python train.py --n_layer=9 --norm="rmsnorm" --bias="none" --lr=0.00538 --grad_clip=0.5 --warmup_steps=66
Each number is 500 + 40 x the weight over the matrix's rms, rounded and kept within 0 to 999. Layers, rows and columns count from 0. Numbers have three digits each.

# layer 2 MLP up, 1024x256, rms 0.107, rows 391-445, columns 0-127
426472454448428466565517516468526554456524482498523539440477402499455508547465462444482440542424463530490491498484551513511472533490521517536470505530539510523416479531446494541555479509509575466458465497510484476468499545488510482523442488464457509472559490548460453460516442509443516517481477485514438451462504452525494534566485575463507465519542499542453406520500517520499472497451
530436468460499469488524496521517502453438566454546510506497502487496538491478491489485547575516541612549442497471439518500483419539529515440454495441437533563504486520540504535528463434494502498500487435513480456513524525441444494456508470486524527522475495485522566511537469436478464464506505529514506502520485535518476546507502489484540506456484572515486473585452560553511519510461
517462508507546460530484503501570525484493568534506494502499503506486480526561512502487600505450528494506509527505453579488509417431569485520517509504458532524461468435499561450488514460465545451502541481553463468509490467537489541526467500495488561502464467487537532517504485538445505511497503455573557455471483513508556550486460578505505527517449484517505518543567468541503456509416
442437520485530576462528500459514525514512486518526451530518477469429483425503522529464481472491440514458491511494590477497427513488503522481545558525477440465454534482454537486504462487496444465530500536469498447523487534500518557496535489531495538390548528514443481517545553428519463519531476607471555491537480529436458466506524463532504469526595503524533567486536541538548455458489
583468494491468521541510532590479443489526523536480472474521439433498500489498464599472488502544495452460431569484557469508417507539522456505485498468459403521508535574518470548483496501498486472568472485502488532464467442494514445529449514526401503444490495547520490472525566497538480569510444550478465546447599502448446494557475507465564507511519478533475520513470426548550611482495
524536428578432516553458502478484485554516528522540576480479472413468470497441510562492519518542509489534494578533492563494486470537473550569494497512498524492546405485499478514510497495466446480568482538418519425467506601492508523424483566489497566519536459478495485537498533493486565464524495529471476462491531439480524496498523534508519533476479403491475522468529521488489566464476
386441618482560489453405515528551494512506406504462484537485555455449514506518535473572441481533509491454448441540473418541520496575467472523543539515455536411531547540519497540503470420500524511480530604524552494508502503444456581477469487510489568529536466514482443504538519513531534461427499542548512526465439534483481515522497541433554480555505504508458495500497494483521476397496
503462525457514544453547537409525578564500498506446568517533488462551463469466500447551505554527498511416572443502559503592542448452511583510515502528483567493395537525514463431503524473483443532522494515512463521481501457542463483538458490433532494422470458648502589524500509602405476485494509566492517494481492547584501479470554498467490558497504514502498510502545476506513511476524
438510555529495530504515587530465570525546464464542452518532467472473470528444498568503575494471507551504506505509493413519497496483508523482420521509504504531482478517516566471548521486549518443515463502530467504478516495539521530511439568511522534498469509438480516506489496538498515522498512458525561493542440576501435484545515451453432558559495505515527449485525500444549501413488
551498606487444470556448482555501534461553517478492551475486496472536434513518508481510469424476444442527484497458556422483555525450540408491558491569516530544505566536481392466456542549551443506543492462535452511505438478483551535459564453467532512452534440488490549508566541538485485596497475498579505501550540559442494500517461455469503509506457483487483473522474465517545545505491
466516529511443460514507453565467525541506577471542476445537456504489507439493524555534431529467496552494497571517495496471422505534497495552569430591471454537533398444525553486517533567509520490510517580525511511466507484506464478547426545486460537504546513467524527474504533489466452477452486524526488530498532543510489504477499508528529363494540487477506393470494580559440489545508
511500463551485463448449487550494559454432515467499521509449476462557563528500483467458450508472509505451497534517527525516459490446473523520505518549472560564482491508518527519472577484526545465522480493452501561452442558550435505456447465503511482536489525493454462439532495465504441478530447410491543432497480427575445571473464522488426542421433449529513448476528559555552546536515
511505444500440517496535519451469541544506483473476527544463494477487455490444492544530565475510506496547478475544570495450525548424449540439505574527521466511598501505431533505518499380500559552521496476495542476538463443473524524498500488433428493437477477516456459525490528525537488465470484530580566546503525571492547535471514503544487490453422490481558490451456438510481507518534
477531466484508458473565502540494493495518536479474481510452580483479488472480478585460479528515509476548489532489543537547483556454548488486460543510449504516493502379553438543517627538466568509554529534449480441448549524438481530611474515553484469490475530501459484507538536486535495501526531485500515484487483521497541486468521530546482474451432532451504548526553501507523522456565
479539606457497478503504486489529537523487426509577553467531571523467475517417446438482534456510496571523486470487431559437549509435511538527551519462534438467539547528483486470457503438453533485489418534451532466519426524512536501490441500460493475532501463502502463534532435490519456543471508504497496439464481501482475457492570518514519394416489568543514463485549450450511530530528
465566468560491484544501527468602529510510527472495498480524467465475494510480527534468501452571459590514546491506458566510453440526532483446492491492475512556512468508488549583463519430505487553486474537489480450573490500558505506458479517532471470500532417504488502484532535525483431486439441518549489469491580525556522463541502522458461420515544487541571525499516525410461450478479
470550548537530625489458512516428504495507497431480525526482576468438440555417557522410504518520468478507453521487552464498495566454454540494503559550483506476561416533553472480525582506529518442542504498495543544521450533492466391501499502478511534546521547419493525520510517482543494500466560531518396448542524434528519511525519509538490522528538598486488517474543462509426572447535
504560502460478520501466521433545454511488446478511488479445564542524475469450528516512488492526454511483470449462550524457548556537490452533495520556521503470445500522505497483486500384506415461549507515504517561499464428502471525471513541514491480524522490526529461437446501473464524487504446433425483494503482477456481413509575479493547561496478502477542510515537532506424438456443
501486522535471516420525563541485489491525496519480522475486506459415546450484491572522470523485505516517449548601468508426494458509445473488499510474464464592517524514533530457500452501456596481443507457513496434508491474590432449470428514473403445497487499521496461561469541526542463422461568478408439435569501521430446375465550475482536496518593584477522499519494461493471528492509
533536520485472485483600516433498455438507522421467518449447517531564474507512528523424445466556538524481518508469522455459490518460502547494607519437444510519431536476499462494498464433484495509540528408505501509478485487505535539453495504549478556490566406542455610506562408521558449504539471438490516484475461508517563549529556503531523467529510508488508474488509535486449447424521
500474542483496561493491532560447512452493489450440455488521447494496529482478524469454498485516477473475527477426461471490473461509511522543510485451488523525465540462516515532530495482518540462499504525493568442523471527532498516480503427542452511473455474534532566507497494495457506511540510528493507527454559523539447449450505518498480480485509479513549479522488527460521521565500
452513509542554542530520567575549441497529474437475487502478588396495571508551487518529406516583464552443470469445569530489464502510456471506506489492446459553482500434521455458527559520434517461432470494462453510488517498494511513423518452537475490482503467470490505482550432518467424519525473463504483499514551531474497544502489462501533587483452502500439538509503492514534551473440
481474476475452486544548461543489522502565555431477565467539436477497473534449549595589472468546516531451517498579468549548480461481470497456499485424511497417509482434463466482494433512529552503438496509523522475532488569556559491468482539511459549530513516518500479466508453546471468479554551474461566518489522509436549611468470477527505489450462528496583529585419459589534545455466
555546548463595461510402628476496483507445497512447537470492515518471581496473463478488495528496577508510493479486454457520487557418507535439503464531495475496522540543501499504460452465523488431514457548509436559545447566519477537501524545478545486430467514519482472517508510552470479482514473405448532498525505551537501440456509576508480498445519532473527545544484468497521500476469
494477530420514475473429455506426496429442494420465568570533489561504572471467518517537533461434461554473484510478492469468478525531535451519525478482490497507505517557505485510499517523501472486463511503504509533462478532463500547453484477504518489496499570524502526554494429583522531436476550555582588497523499521484437495537456476570517413539489521468485473478457493437559514556511
523612479484451510427476474578492591515514559528467499561408514444563545548491430499447466460444463490542424592473440512504484485466516553538509466466520519504495471567497462451526600526549578491514469479485497506523575466450474452462520435424527585480503454480469524522441537543428451470591539497452458526545575539517598494458486554492410487427505490447513507499556573499462460525430
543460540545405481497464536504570525439448427512486552523535466468538504551542567589445585493523516409477537511506490522504447503522433502505472525461427605576470520556491504483510545539544448470528491468508483486433503499521547523495471448491530479529500491504540510494507565490512503546493496532518597539453523466497540495535438516484529528532479470454456564475469439507491523569418
508515559536473516551468500495475521503479516529516462490503495528584514490375478487476501506528440540571474531537496484457513472469502534489437463458482499574480496478506468515525521520442479560453420555475442515463459477530513444485503508544518512540536496536514505480471512475513499493459503567476527491432457522513474526482470459507478505465543576483596493511543451484503462506587
522471421512553483566524486456511535533484535460533464549488474452468481438488464472452530485506517506503481497508483488499491498517453506478589479515481514517441423518471568450482487483557492549503487538492481456543423443465519491546436391499475439496481477497472498516565526434515461433509567521447585528490519510437443491517490440471487514507457395447494490458500517506461466468435
432540536507514501535463543506573446455538588530517520468470527467457577458570544520473566479504512516488482558533522488477479531455454487505471553504540415442490474482547486542511454528473486525488515530508449494491439480485540550442536525448485457524486412455537449534534479533464431516571468476521487578515579481541557504568536550474495510526436533512463535508517570503540498454451
475494419537462493514407524520535501456510474441545463535490372431521525458589506471535497545474488427449490523472541525447448505466467538467494576562458507454424463513467492460468489482520548525523467516554439536515485458520527532535563517506466491505494505500560504485561497522580509456555522571504497559545521474513471515490487445460553488396456446524466530445464518545442615546509
458612505494450521533491499457588502424530515504544468447443486458512471509477495476520506476535524459498476474507426502543490502523533494521514484507538494512517475504423512573556460477510516520549481491555458485486519475515527612481498468502508479471528497483505518495512502461547484508499490516489519519544483532460481572533427585563564569410473465436475508514463471422510545506519
487508502443500529487549604483476485494553574516499585475458507465513506514473515427462473440404532532464464546474541484460592504438554556561466500514479480482518462516497529454539479465553438509504433513482522528516480524449438516497520512511558521472510543459458490514585489532459453410490477525563489462532441500568518607514471466489533511509452467497409522521489511502456520461471
477534486519445537532508561528483482531478488538584446520549518534527492553445543505538536514572526515444492526465524518426515524553507469513533464494515497505481473525494475535469474477541490453516541484502462416529506598491483528520552505604475532494508466430421472493415528477531526468524489484479507573489581529431476478513537452519525525528539503426518553475571550493463501570460
471431497458502518525477461472567503530549518505473547463515537512544509454454442462516458470556513457477506568509501490489445580506512516492507443492501527559515497557592508490560552528482495512520543445431575491594483472497495516493525552530485527544543468417507525491458481411566542502587533551517522452462418530578486535516546511435510459485521503520475469526478555503507561464525
458467528477493539471533504513535452413441513432483430481478457493487507441435500493548427440429419625425486524456564481526533454536488461550583506511582530516486513490561594566429459559527638452507471473459454505498540601452481518411454464460419381427449551467516472517516460522478410618560466501469502441539485522602438509491543527499531607514445420577474485546522498507496480490545
488513495559478484430539415526474612409517492482521490514492574506433448507503482434474475486536449503442489508494488480533512514428498570547493483483463532526507523429478463407489481480470459586487558547473467510461441524419473467445576507566459507555472562462500431460493489531466461480462517524546514459456441513465494551510474483514418505462533499521515513567548528549535482515470
426495451543446510468538526472517516476527535440539511531518500498559482503470496486487518468445520544470529516472474566479491517459586441531529515477487440507525488499449480566465509488495490548500487488444476511450448491502432515413513502444513478479508525520498548438574448497508490471504460550506506463490516497443496458511481512562529391503535524447473557525493498484555493500499
518504503516459520476492485460582534467515502455490464506528500497478535507473427523427564459455462513532454565477502444576519538508555496497434492466562548493504438495520472577554556460421541449488513498453469474534487455550504550480500506490553507458422521471432503530484440488522458504525462522485484501462479512505514503495488488529491547530548593461567469431457504626481547501502
479558468534473528527480457515541486495488482454551479500471499486513487473432515458501498475458495468523502479522532424531472520489483470526500450533573525536477504452452530516524518451439462500493505553545518449497565466486461497524455517503517496488463514530411519517486461531511586541510480523513496517474539462526551542517466506476614464480486532470494547495573519522459504518515
483519550542503430524492483577444554494550513460483497533462524549473514499530450533448490457487425520432479506511455530437522486467441528496501479543534561452559531530498499464412430471435533522546461476438461465553534506374560459503573522513509560495519533487486508471509522491518476543504531494423505459528510445450472577554474512483465494459501566488516519536528525550493488492532
468459508516445544441530559539557448477495525550540470500425531510524515527571579495436494522506534503491451454509474501547485516472507562440485528542439525509532559469548464483479485421498515455410579491486532499452522517484421555479468536462509484555476461478476512494489474539555534518524440491512575524528509483460517566481491547490497517513487488541453489502409523575538450479498
551539532503494513481475437558480412502547518565504494585516473447513456533441533473463374481516505467507421607533527484476488456449462567493535428484453504496466451597546536459558523445476498544525489490536506479530584520492546431441497495504435478528432412491437534516444509495503490465424450493485504542503497463495546552572476481483447534584482480547495538524483517532564508490549
481508487455486506548498503500586495559507490477454515511487539449523489505518531478445533515490545454493468473566499515519406492550464511565516495501471455495539486438537540514558513438505450490540540543516474450499503525575560498480597500546542566504461509490534441472524446403437516493493470496565449525518494556501571431447491520464540500524530517487481501479521504557518528518466
522453513587493526415526476536541558448438514542511510430503519495455468526523541563501554489500526488480480508524427384472455509483492536612512467556522452472451450460503520537524489474452428449494555488577490508490460523559456543510445505483447480414526513515453504450447532489552482468476523530463507554536543547520523516543534475448520453461552529530536454508505517485551475497471
510520458501457552595497550509565463526484488460543469583452492506418547543541505460500488484481506532446519494526431472525537471546511549521478441529553558421452558548483456462491440486497519500494507411457490454535369514525493472534483571588450527515512459429468440501490510460493539511468483574495528505479523486468503545502465489514466463492439563495490525524500585511526531471512
496562525496479481510488449548571550542394521467508530500472532477498551536578507558457474524491526554478458537503431483539488443498574458546493490492515461507506459542517381429493520490552484540454498512571488560539477469514497489511471513471467511569477539446518507500526573502501483507546517518483550509521496459569528461457469538515489528456547526513551516578562487484534518517442
487495524513515548496506547505457434521499463512552487546528444567513463507531515502534494426519550474480542470513474543508462493517459523514507482481575501466433482500477458426432536530514518450571472481443479437519477550488458449543512468495498545478469520496557482458580469501464463469512469484537452566495525506511433507563435493458489542438490489523534444552504479561494548510455
494475468479530521463512594541482430501475447503476512542483461469477490567437466500522527470529442492516485517452416524540525440459474539500485506567469466471514522448524521429500527422523507487552486509478490481446487443532541506463581499464501514534494545568476520507460466492448480505437474556497425477458421432515497464477508532441477526494513443488484556486532559531541508516470
445544494497492432525481525445493459479547535515524465533504473543433501493526548448520484463502558525510505447460508386499422507493479506509485540531546475534455459486480455553510544485546522518543530529509517493531524578510492486518470509518505501505507455536467511505460614441482540566529447503491484528578420397468492534522484459531554456497490471527463503537546412453496517524532
501551500473499459471532471444510504457483559516426481566478479478520463499475511507479531497511536496497428532445506504524478544536516616466460496526465564486516493482524431584486469446423472428482462555460476478498480601566587487524526496442564475489474479467469474537468494515469515502465513536454566526504466500555513409456505565497530514523422521419525516613462518517456476555553
559543486475472482499506580491472510538435496470562478514454550542451492477479513522412513508533497533511552559490497490549465470486451481506460496493482472498504489473513459507480416491511445428459540392515544513520512377492502565489512545470480455508630493454556453593478513553480560471487560532518541549499523510513390497463504541556501485449441487492520486540471608545480485509455
486523538512471482451531595477546489584458511460497496462460498565376537518492513515473500509573444488514493510509539484463556507543518467479446528475547517518428533531522429482559551469494509431451558506446487521493485555522421517587471459436479505539508476481465472459487494487526466450496515598462492469479484501506536530475661508509497437499542426493516440512548522555536560503409
521391499588477518475482470503499511497495429487523490527570512501482512436539550527520509483553458536483477499466440484494519534469519471560413465485490451517555481411481452488561543515488510491461502437568508491555538499537516522531498464423470493498491415477526512474500501540488462519530485471443393501521547517481429549553496450476468443457460471501477518548565583460556491470515
497513533541487517443448544555486529481522554506464507510484515503492492544559609531428482441578518510531483526551519568518476498514503500529505489473471432522486437436502455450571511497529549433534453520449592422498524480569446489402555520487515523542507542499458441469499533453470512479532490503535584464548504537539536587536520517503491466446483485523477543484438505534480572546427
# layer 2 MLP down (transposed), 1024x256, rms 0.104, rows 391-444, columns 0-127
490538434522527498515539515570537503467524531500488451537570587486515446448498532506557476448513517559481492538534478471452464512554517470480580464528415427395490536506564479488454455513462399559494464497446522498512537518559470495508529507470545535411483558498531521544463522500552523565494499534530502552547509507471472483496611578488517496455484473556446469422472581438455479521453
466519494498499472523474485557472403519466531508573506446393481530487579481549444543508451513515518525420460428470495446522488414591526515444522540478417550494578497449546509553490469476494471525468433478514575507513583514472484465560488528433463512496516478503480503442509509514465461564451515455431496515507439550518461472486447522415516483512552485501442537451507496482427453491541
439546542479480446561518548492564537510543502522490547481539504500515475549460523529411464472517492456504524580518399502459497468542486467463461517500431530509511517533410468540550593583500464565405489531543414493513589499538511488506469540585502461438579520489545475436504516484480550437518461522467459489457474464479518540479548488532560465585491594504555490499380524491497516556428
466365473457477444449492465459438474566383481505524526515507491555573486541475502498513474398533558512507445491598427472499551519505474487421520477449478538492524506459515547535492517496436474485565447476438476529505497463532511363505471516445540555508442504460463537514538509517481446462522534476529417447441552534448477445477485512466446534471489447517559501528512429496504493448515
458501509445507515432470426487507479592504503448539518448466516610513487518495534456489448460491508531480508450567546508510541509521494467503488489518504523466469489529497550500505520451536418522480469502464410488547468523517568494506524533452494494494525560417465425476457519498537530470547497569500520544627460535493598470475511527539483543499467503528440465499576487484500489519485
507458490533492557475569526475492533518451512476581486499538507505470556555454440583519535568520465484485483546507467484557462537600449467494505495572479459536532504437443509409492451511538511507429509511471489488543514428498532598545470433475492542481513452466555505519514523487511520504432518483439522505492525538533479443495472535451507481504462469499462558488514519475496520493460
504554522496469512466493543495527507465510477556413493531491490423483455431488461481517510507445497464526491543510593445494510516532475453499432546559470491463459530556492458466460466389512437510499546492506538559527516493491493556483486474479607479468511528518546373503499453376440478536520462465523509574497440555506490488502525504463492525579488399517536570523460554500427511534562
501545529455458393519449474502505433562479497484425481575499595476562506584490445509513543477462518363464490559465563502515487554477506529501482563499501525529484526533525478580544452477573441437478487490463444457540525517521448530444548465530490535422546523554492567501503546518442464497529473461535478520538534458568465544519526472538494538465510508468508442538468441500481509482495
563561520468496479526471504507489532544502529492438556522527448473586490576499518457558460453500531536508477472535482529457484478509530527510545550539517483494475568518549570468498406458444554493508529480491445558469489442456551502505519498446505464526436462504463441490507524501433414485468566552473485480489508482531486503479538456460486560555525523485517504489486442542445535532512
491526515437516528518572467457516503518483500450433355450481552516497498434545543508534535445470464496479507507539608465513512510498485511532531624436520444448573563528472527490502452496451549542473504549486516511496535496511526464542434491544583432519502570490452476511494494510490477536554546452505532467486591470559482441428521506465501444536505458494534530485505528504471489447436
553439555554503413492542482523468517470480485490537512509486496423535517550475507517561517403482470482464570453567484419446546572461502558445535576477443574486496478515520456499399503517453561390506417487504509484522459543473551537510532403492451445477576520557581527408573498431458471502504542453493541500503534411524455511515501503561520548516541497559509484518415530462448485497496
467443484489435543449447472520471428461529482446486502554573546512516513490431458520467520506456546488554578509483495539491479479532466498554523488530463483544576470501487508520546458544515487516540581506532492449535441449488552574520448503475486487481548537435497480435485471477519504587492562514523509494523525470451490408497473569558485534589463530573391497558514441458552500536599
460403412514553517435457488576477462416532494493505423496583448519479444471517510504415469442556532408518466534597425505540540504533439530506534466488454476528501526500501499508505436473480425466485467465490502465448515484551520538513480562486540471424485524509560459465487498506462518478563454452483571483435453438484460536475502520477500475540515471503461548482460463497466489489532
399474539458559556417493529523460525427543478551496524485509578508558486467498558546454513487493511554506509508547530468459603533479506427506459509489471416487524545442535513452501450481557482474486454467530557491500521490562487486566454576572501466444520543511446477509465510508442476477543483486472523557554541456582511470507512430475492512572470493442472521496456476507507538468517
425494427530505521508536514508529526578556464555445439503480507546547464499506462462565486513458507531505509475513554449431530469603510383526499491541475495420521496498526442556450459510465470459524558467466479533484476434537419493496500486483543523529495575475481514463505495579482545500468508418569474508436478517527563558530480520498441501499539481473461434561498471562510503508430
470421496516473439421457460476580410491553485482534485506537503438549576496530447517517521453464505559521488466484540445508544530521455562503376502477446545514528576464407522563549435504440549557518528575476491464506515485399480431526469511511526499514509579440532583485444515460536576519555509491497490568592471480541532520535410473411526540529462471484484495514486546558447465511538
535453464563526519571514458483438543522454467575510462498443538438545492452516519542509538520537443499529498497535501488440540444489465502392504510604501483481531553469422476481535428506471485518525459526509467528460499468467503512496493475476456488466552530543510451497460462448485523501482456502483443496417465539567475513547486421544555525506440481502558487499515502450492539483505
477509512551485499449558465469480515529520493509503500541497540456471419525499505480465473505474497514465502485524411499489576444516473477445499503440578435497520534532456460447440477494511521498478467505520467483434560492464477500490445475494446532479483438459614483489516479507558513508485478422507419473507535515471461585497577531548512522564489542521481491511532450554477486523405
528548526418432449577401537472495527522478533462528521507506481528512460558491488558506495520545490537527544515548537533488540445510603538528500471510487471461457518483518463588418529557472548466489455530497526483515506446489530552513556528497509474494528563555504579555571474445588480497426542535603512516489467466477507459519520454522499549559483471474497448505504461521506482492497
472433515536445544545489517520562499532426479492529514488497514478516515518463533448534400484496500430437497559497480418528463436541564533428467496494439451507509489521431558522507495501451508567621532485564466515481491456577535475511558494519565511490423520449557479440453516498514535460500468509441525520492462555481517545508536517481450441547475472456428476529470446529485469516478
526499546493563505508537516510498524586474567531535498512473505491472535444485498469473512508519572525481497463465441421499506486540505450531521548512520506476441457456577567527539474472515470541470542607491543508511527521501514483535457453525499526563525479511547497541520487504459515435561510466555482502531472496490424464510484519498475491526486479489480539497550478477545530463478
522613482498426444496484483566500466485512514592506542521508496506542534504465423521474536499446595436486417517479424490492478553502533524492439484539464557531552504562547511509553481457544434539529467509580525546525498553478533505456482520425511530526467495450479487516490484494523442447483488424494541508476523567473519511520573553447435446517529467491562496511508499469488459541525
490585489483482486462574531515473494514515481491519546498562493561489509427538472565512464414615474529556482543458527481417513429481519407466387447466529467515515501434517470541435473511515549521451518502515577578483480422495511472510522570512592463500448501536516555552484441473537539542540454475529534473550453521467498501494486478495567395485490495499488549589527528495490546487573
450486537492529495514493505584466445548554582528522473488549535557532433523535533500510482480546538518518502494500530486461540571502421523527539479463510552529509498453543607483541491534533547476473523518433488499504534510476507518579531560524534461494463520476492507530478525433513556506485576385503545524523494477497468477499589489458540621490514456496508511460564515541564477580433
481457442508479449474500522457538448535498497532518472473449471556500447515505512434458422493418453489578481478515552531510461545496552517468541501466494597498518530455492557510529515504462464570514500470438529530513398525530544435442531491557460498551510466470476534462557579526591496483504481526445475496483486464476474534459602465461498483522497561514513542499445455493468485441492
429454512489581479465511502478521448538446470497502489455481451508540503493547526513536556500506556510504495473504442454485552535470493433472514533503579498446533481443455541544513508513465522485482489430442505560513468509469457501450470474509442490541474492481485517537447492525534526489549461484512508534513414484481450526515471455496471523474528507504459520471497486434558448553474
529463447468560517463501438505436501509445521554544567455445535560483495484524504507513480495478474537554524449533447471479535486513466469516500465497510512501555539511451448544493473526549505483469394443513508530562542420511490535496468484556490511473475482466486578599522475480439560459519536475478473492519475488515527490482431483574485537456524510542443467482482466481480454514531
492543471450457525494529516460477531570572543496492550509485512540587529511536528551518506524504528459426510417580445519525592499470512405455470521484573541453500513502513456477407484499505478480457503500418507563493453507422498494538493432545463506589549496517558589465480557453519508493525574486516543510457506599466534469446425460524516445493544482484434521443491503386524451603514
524477441497477446522546536514496591444503501489438464476543516499573515461465448472494513533458512575506486554469556473520507528515512530444498504518482436437455487501485529538530483537522520506552536468442504532516569549493511517511455535481412475427495516504520487515525514449458516538416540501467497488476526498484515512465505457495496557491505486498611469507531622516456540426560
489553490458394529493459521554601431504503512518452540519568461507563485556518454525576510483536533471502558543519460438511565466527478529480545473467504495544506447474520545544545485456465493501506432524526515504513452470497496529464468472423601482508512517458562504500486579547459478494480397503460521589448497492586577533514521441500546497472512484510483519487529474563534500507468
507453527496519489546461486486526516477538485544532455496465531453477505521473547536470480583460514473491552392458516473466505524498471444530471494509538460478513558507554443478429496514521399522476534497467467518562475532447512490416431439486484597503529478512497465479509506432534439504529467431450513453512513495565446529448465532497507522507540383551512466532499526465551406540527
481526497490438551518488485536557464571540460526461551440568525512529460557540501457408548605453500497494576512439523448546532534467504523493566503496504470475530511570516540492397387481476512538420468528472510423468496505491559389460484452495472507446534450462452540490488460462479520517535500538526477524495504560550527435488504464454473497482478510477495522482478487505506454533446
461458547490516506448541518481572482515506489488576507568438618556443477470532515520556515487505447443542490507460550502474489472575424464446523511475508491448482540472507480505434458466477489503559441505505466489573520431547536520475481474502452521533527516432451461518565516565511543485500463536455511461517466456506538520450461406533494490465467498572506571591520477448493403525493
521548500474520524536450476502525497415540535473443535529427489531518521462475450560499508436433469502503469437523494462509514490499511451498437469559573417538467484497529549475487540496552500473476548548467503569500497483487517431455482512462567507542457532540498425476465536533484541534511478470475540461534463514550493548567517515609514416413506511524481476493413527524520492502506
568573491451491508406586473500523494503514495550523529515510426463492467445462488535449552436529563457500566458583503515491527538530453550430521447479522510468419496476508541544463544446513491468452519485431459533460495521402498535502544501433516393478479554463553500475493559468507496509531488586522519536446499517550525421464533447479490495567548535537534514470503510544383549526573
450548454467498509517503508509477567546484508489524465525554529542548504530490538542483479564540502554463539477457516470480543505508447546482532507446459463548547525484444551523527436454435532478469519529524485480555537467534456496588420462507474506448451488555602500455449486470509551460529493492519463494416600524460461498478527489476486473536459452465501442496525494542460541452560
455455522449458517452525486443484477442537448484517536468488426482591537536562576475540501437537575534548462523592521452502474515520531443509493519437541497522490453499506519499519530492528529489461569432499494508478504512612510504483543463497422535489513514513519549513500580515533549400454453461440548523470481486462455453527538549507519514535476487545529612493500453547509473468460
557435518501534439552537505455520495471453501504545529521495481458578480543513486524507486495502443553539542516562468511469496488461474468456472537526505587450468441425568435482477495480487512400549428503452498508542493482506511381525495505490498600469488508475392522492484476499463436409496443490492517597504524506531519467528472521419507577547496533464531496587485446478522462482521
524512520533540517480480584466524528483534524494597473511519503430464397471479497481468462507492509485536406543482533573523448470501588479520515464555507572446518467449531558536505596497547490517500551490553470518515493532551465519498550556567558501504468508517480503518527481467460539542454458373614487508492462523498480522502614408500493568561542424531482542447533478519502545533458
534480487474547495459481562572520528504489531526453568508481438487487584478476579498485468556503612473572461479506439487532600498506584505412556515443446525517484474529527497495473502551556436563487450513466497523462487459515473497519506521509493525493407468398524467484486522512470481478446459451482505492523526448490517462510518534483559508554439465511455478472472474463531447513459
523534421546501569525485489499529495467470520474487491484517523484509509539510523494519518535500575446539483452472521560519485556537526410491516469433451526482533458413528558463502535581604494547479510539557537495561524543549468503481387536514472506477487527505447551524520538470448449495502529535537514501495473538515475462523471582476505409535516415438511530508459500476464562502428
483435495521560507504505516484446535451527402558495500440471523503598432505477520550505505426540472489536499521486500470489484500485543493487501542522531395492553553530517487564506473506455445494480514530488533540508510501495466493513496470480542464445509552529508406517396466532473489422500515534469479505497451510503549456470546501542509516497483511537542492576537570522528480416460
443483509470527521541473558497492488515460477524507455516481455472471486451571485509474522483535526562471512477444466497525526477543450508417528566537507478475477491433478462533508476544461515515467469489529442460453498466494366561432555490527470537599502440484530520409509475489506561456504517482553497512482481430560432549404496560515486522522500493534540479489530469519500497515489
494494531514504483565561516594475531546538456517504575547534485479515445454546499529531503483496504497499520530549416456460546446477440548445491502446451530455545511472522448576457412517535491499499463532471550460563522451491466406566503431478500439504480558438512490454474486554516548529473491549436445562513549497481511487522498468483535533520452521608449539453468491439502438446521
504524484420472513466489498453506503418487484507544484448511511488493545506513482485550432557530454495470467524507528493451471514478587560485493428502487470468505521455517595490478563530480460541534573523468511532544460543494450410537467523502533520447460532433488484501600569541501447505516514572504466495552492533553519528441525491546474507447551519513534484458490493480450518525465
517483521532470514496530452506463538507578482513595432501499560431481511497478530497521510477448447474460493479475532454495445537507528497463507465533612553483458486491407516535476506519464506450469551536477520507524460508463424455480461550473482559541575489496531467547578621483536519507513517542563532506465544518544457482515542466503490548502535480646512479521479538488496432530501
477500464541536533529510495489449505538493487586526470492490440490508518557452480542531452508461539562453422532443567529484517490493481461459489444488528475591511520572529513536491470490504552419482589467537472468562477479454540435468466404478501500431525522570499467507498540479507491484428490508500498524482485492501468477522534485537467539528509511481460462470487500474501565502517
504530424497451478485568523512409525493527580527509518559509437498494523493522511420473471510511496520521525525516525510524459531486433510475549450483418499483567493483540486466599495518448502534538545516550492525521522477584515473524525550466524550463565459529501501514460456506430479521428461494517500535424530479471544510512455499522493408456548504442493467491487508492473517520483
483480478475537493543516425499530460496519529501467526510480457522530555506585484481487494455477527462434511474505484456506491494474531437503535461473500490527464436512491516527588525525476429416480499526589502431547407536520500468480530585494514439437486513557541519430475500530410567415478517476520562594645569473531525575567415475543514509469525563552427546523493442552504552532505
491586507542477561488531511507509467532505456522431489559471474532482512535522520572520474505509492511444510484478468492518535464524523499476518481460417493469453480491499506501461567477553493521476485424524472547448541439541561476566492486445463519416503506480503551536525467562360487502531557489493452456468549451467448488498444467470496482488510454467505488506462506594455565486480
485480530518546429488480509447455459543456528520411476510460512462537495474549541487564540438495486433430484445614366536511532459532454565530542452508549509447520442506561472487545496511495494551519470521498453472474473419479427530423519508524501479492454475477494477470535475470517462495487499525509484442530516483493518472567407473490466484498547494477491428550546530524494468437503
469455514488472505481493534548503468491483570524463514504522486507557524518492452397453490411433452486540481466472551514466542614489514474500509469551483468469574503498493508584386503490517480542558422547561538480579514521564460433411457537515557509438546467542453527532507513498485528482527554594454454568505514524498521507548547483510475503535540514499446446435504508534499535522497
484524527480542543503494391492554515504522535402506513453503522500559536520473497439419513412449555556473614559464500502525453480503526509507502495509458401509442449528409531535502471588538485482508530485539449534553442570532544505526421527553522550495452492536554534507545454527505525432528505472569484531534550464522532484494508494573470464497480482460430509512517534447601528534501
487574483462479440481528512516471487519528529444464481509518534553480458512448509505536441508518478550474590472554541463492508503490449485529507460489474508471523580559457525555516395534529493493466548524492497488479440469500501501536465434542550480455562506535472513519541570465555527494469535507607558510579514500553477458482505525508459581554438404459546462477454487597486472489526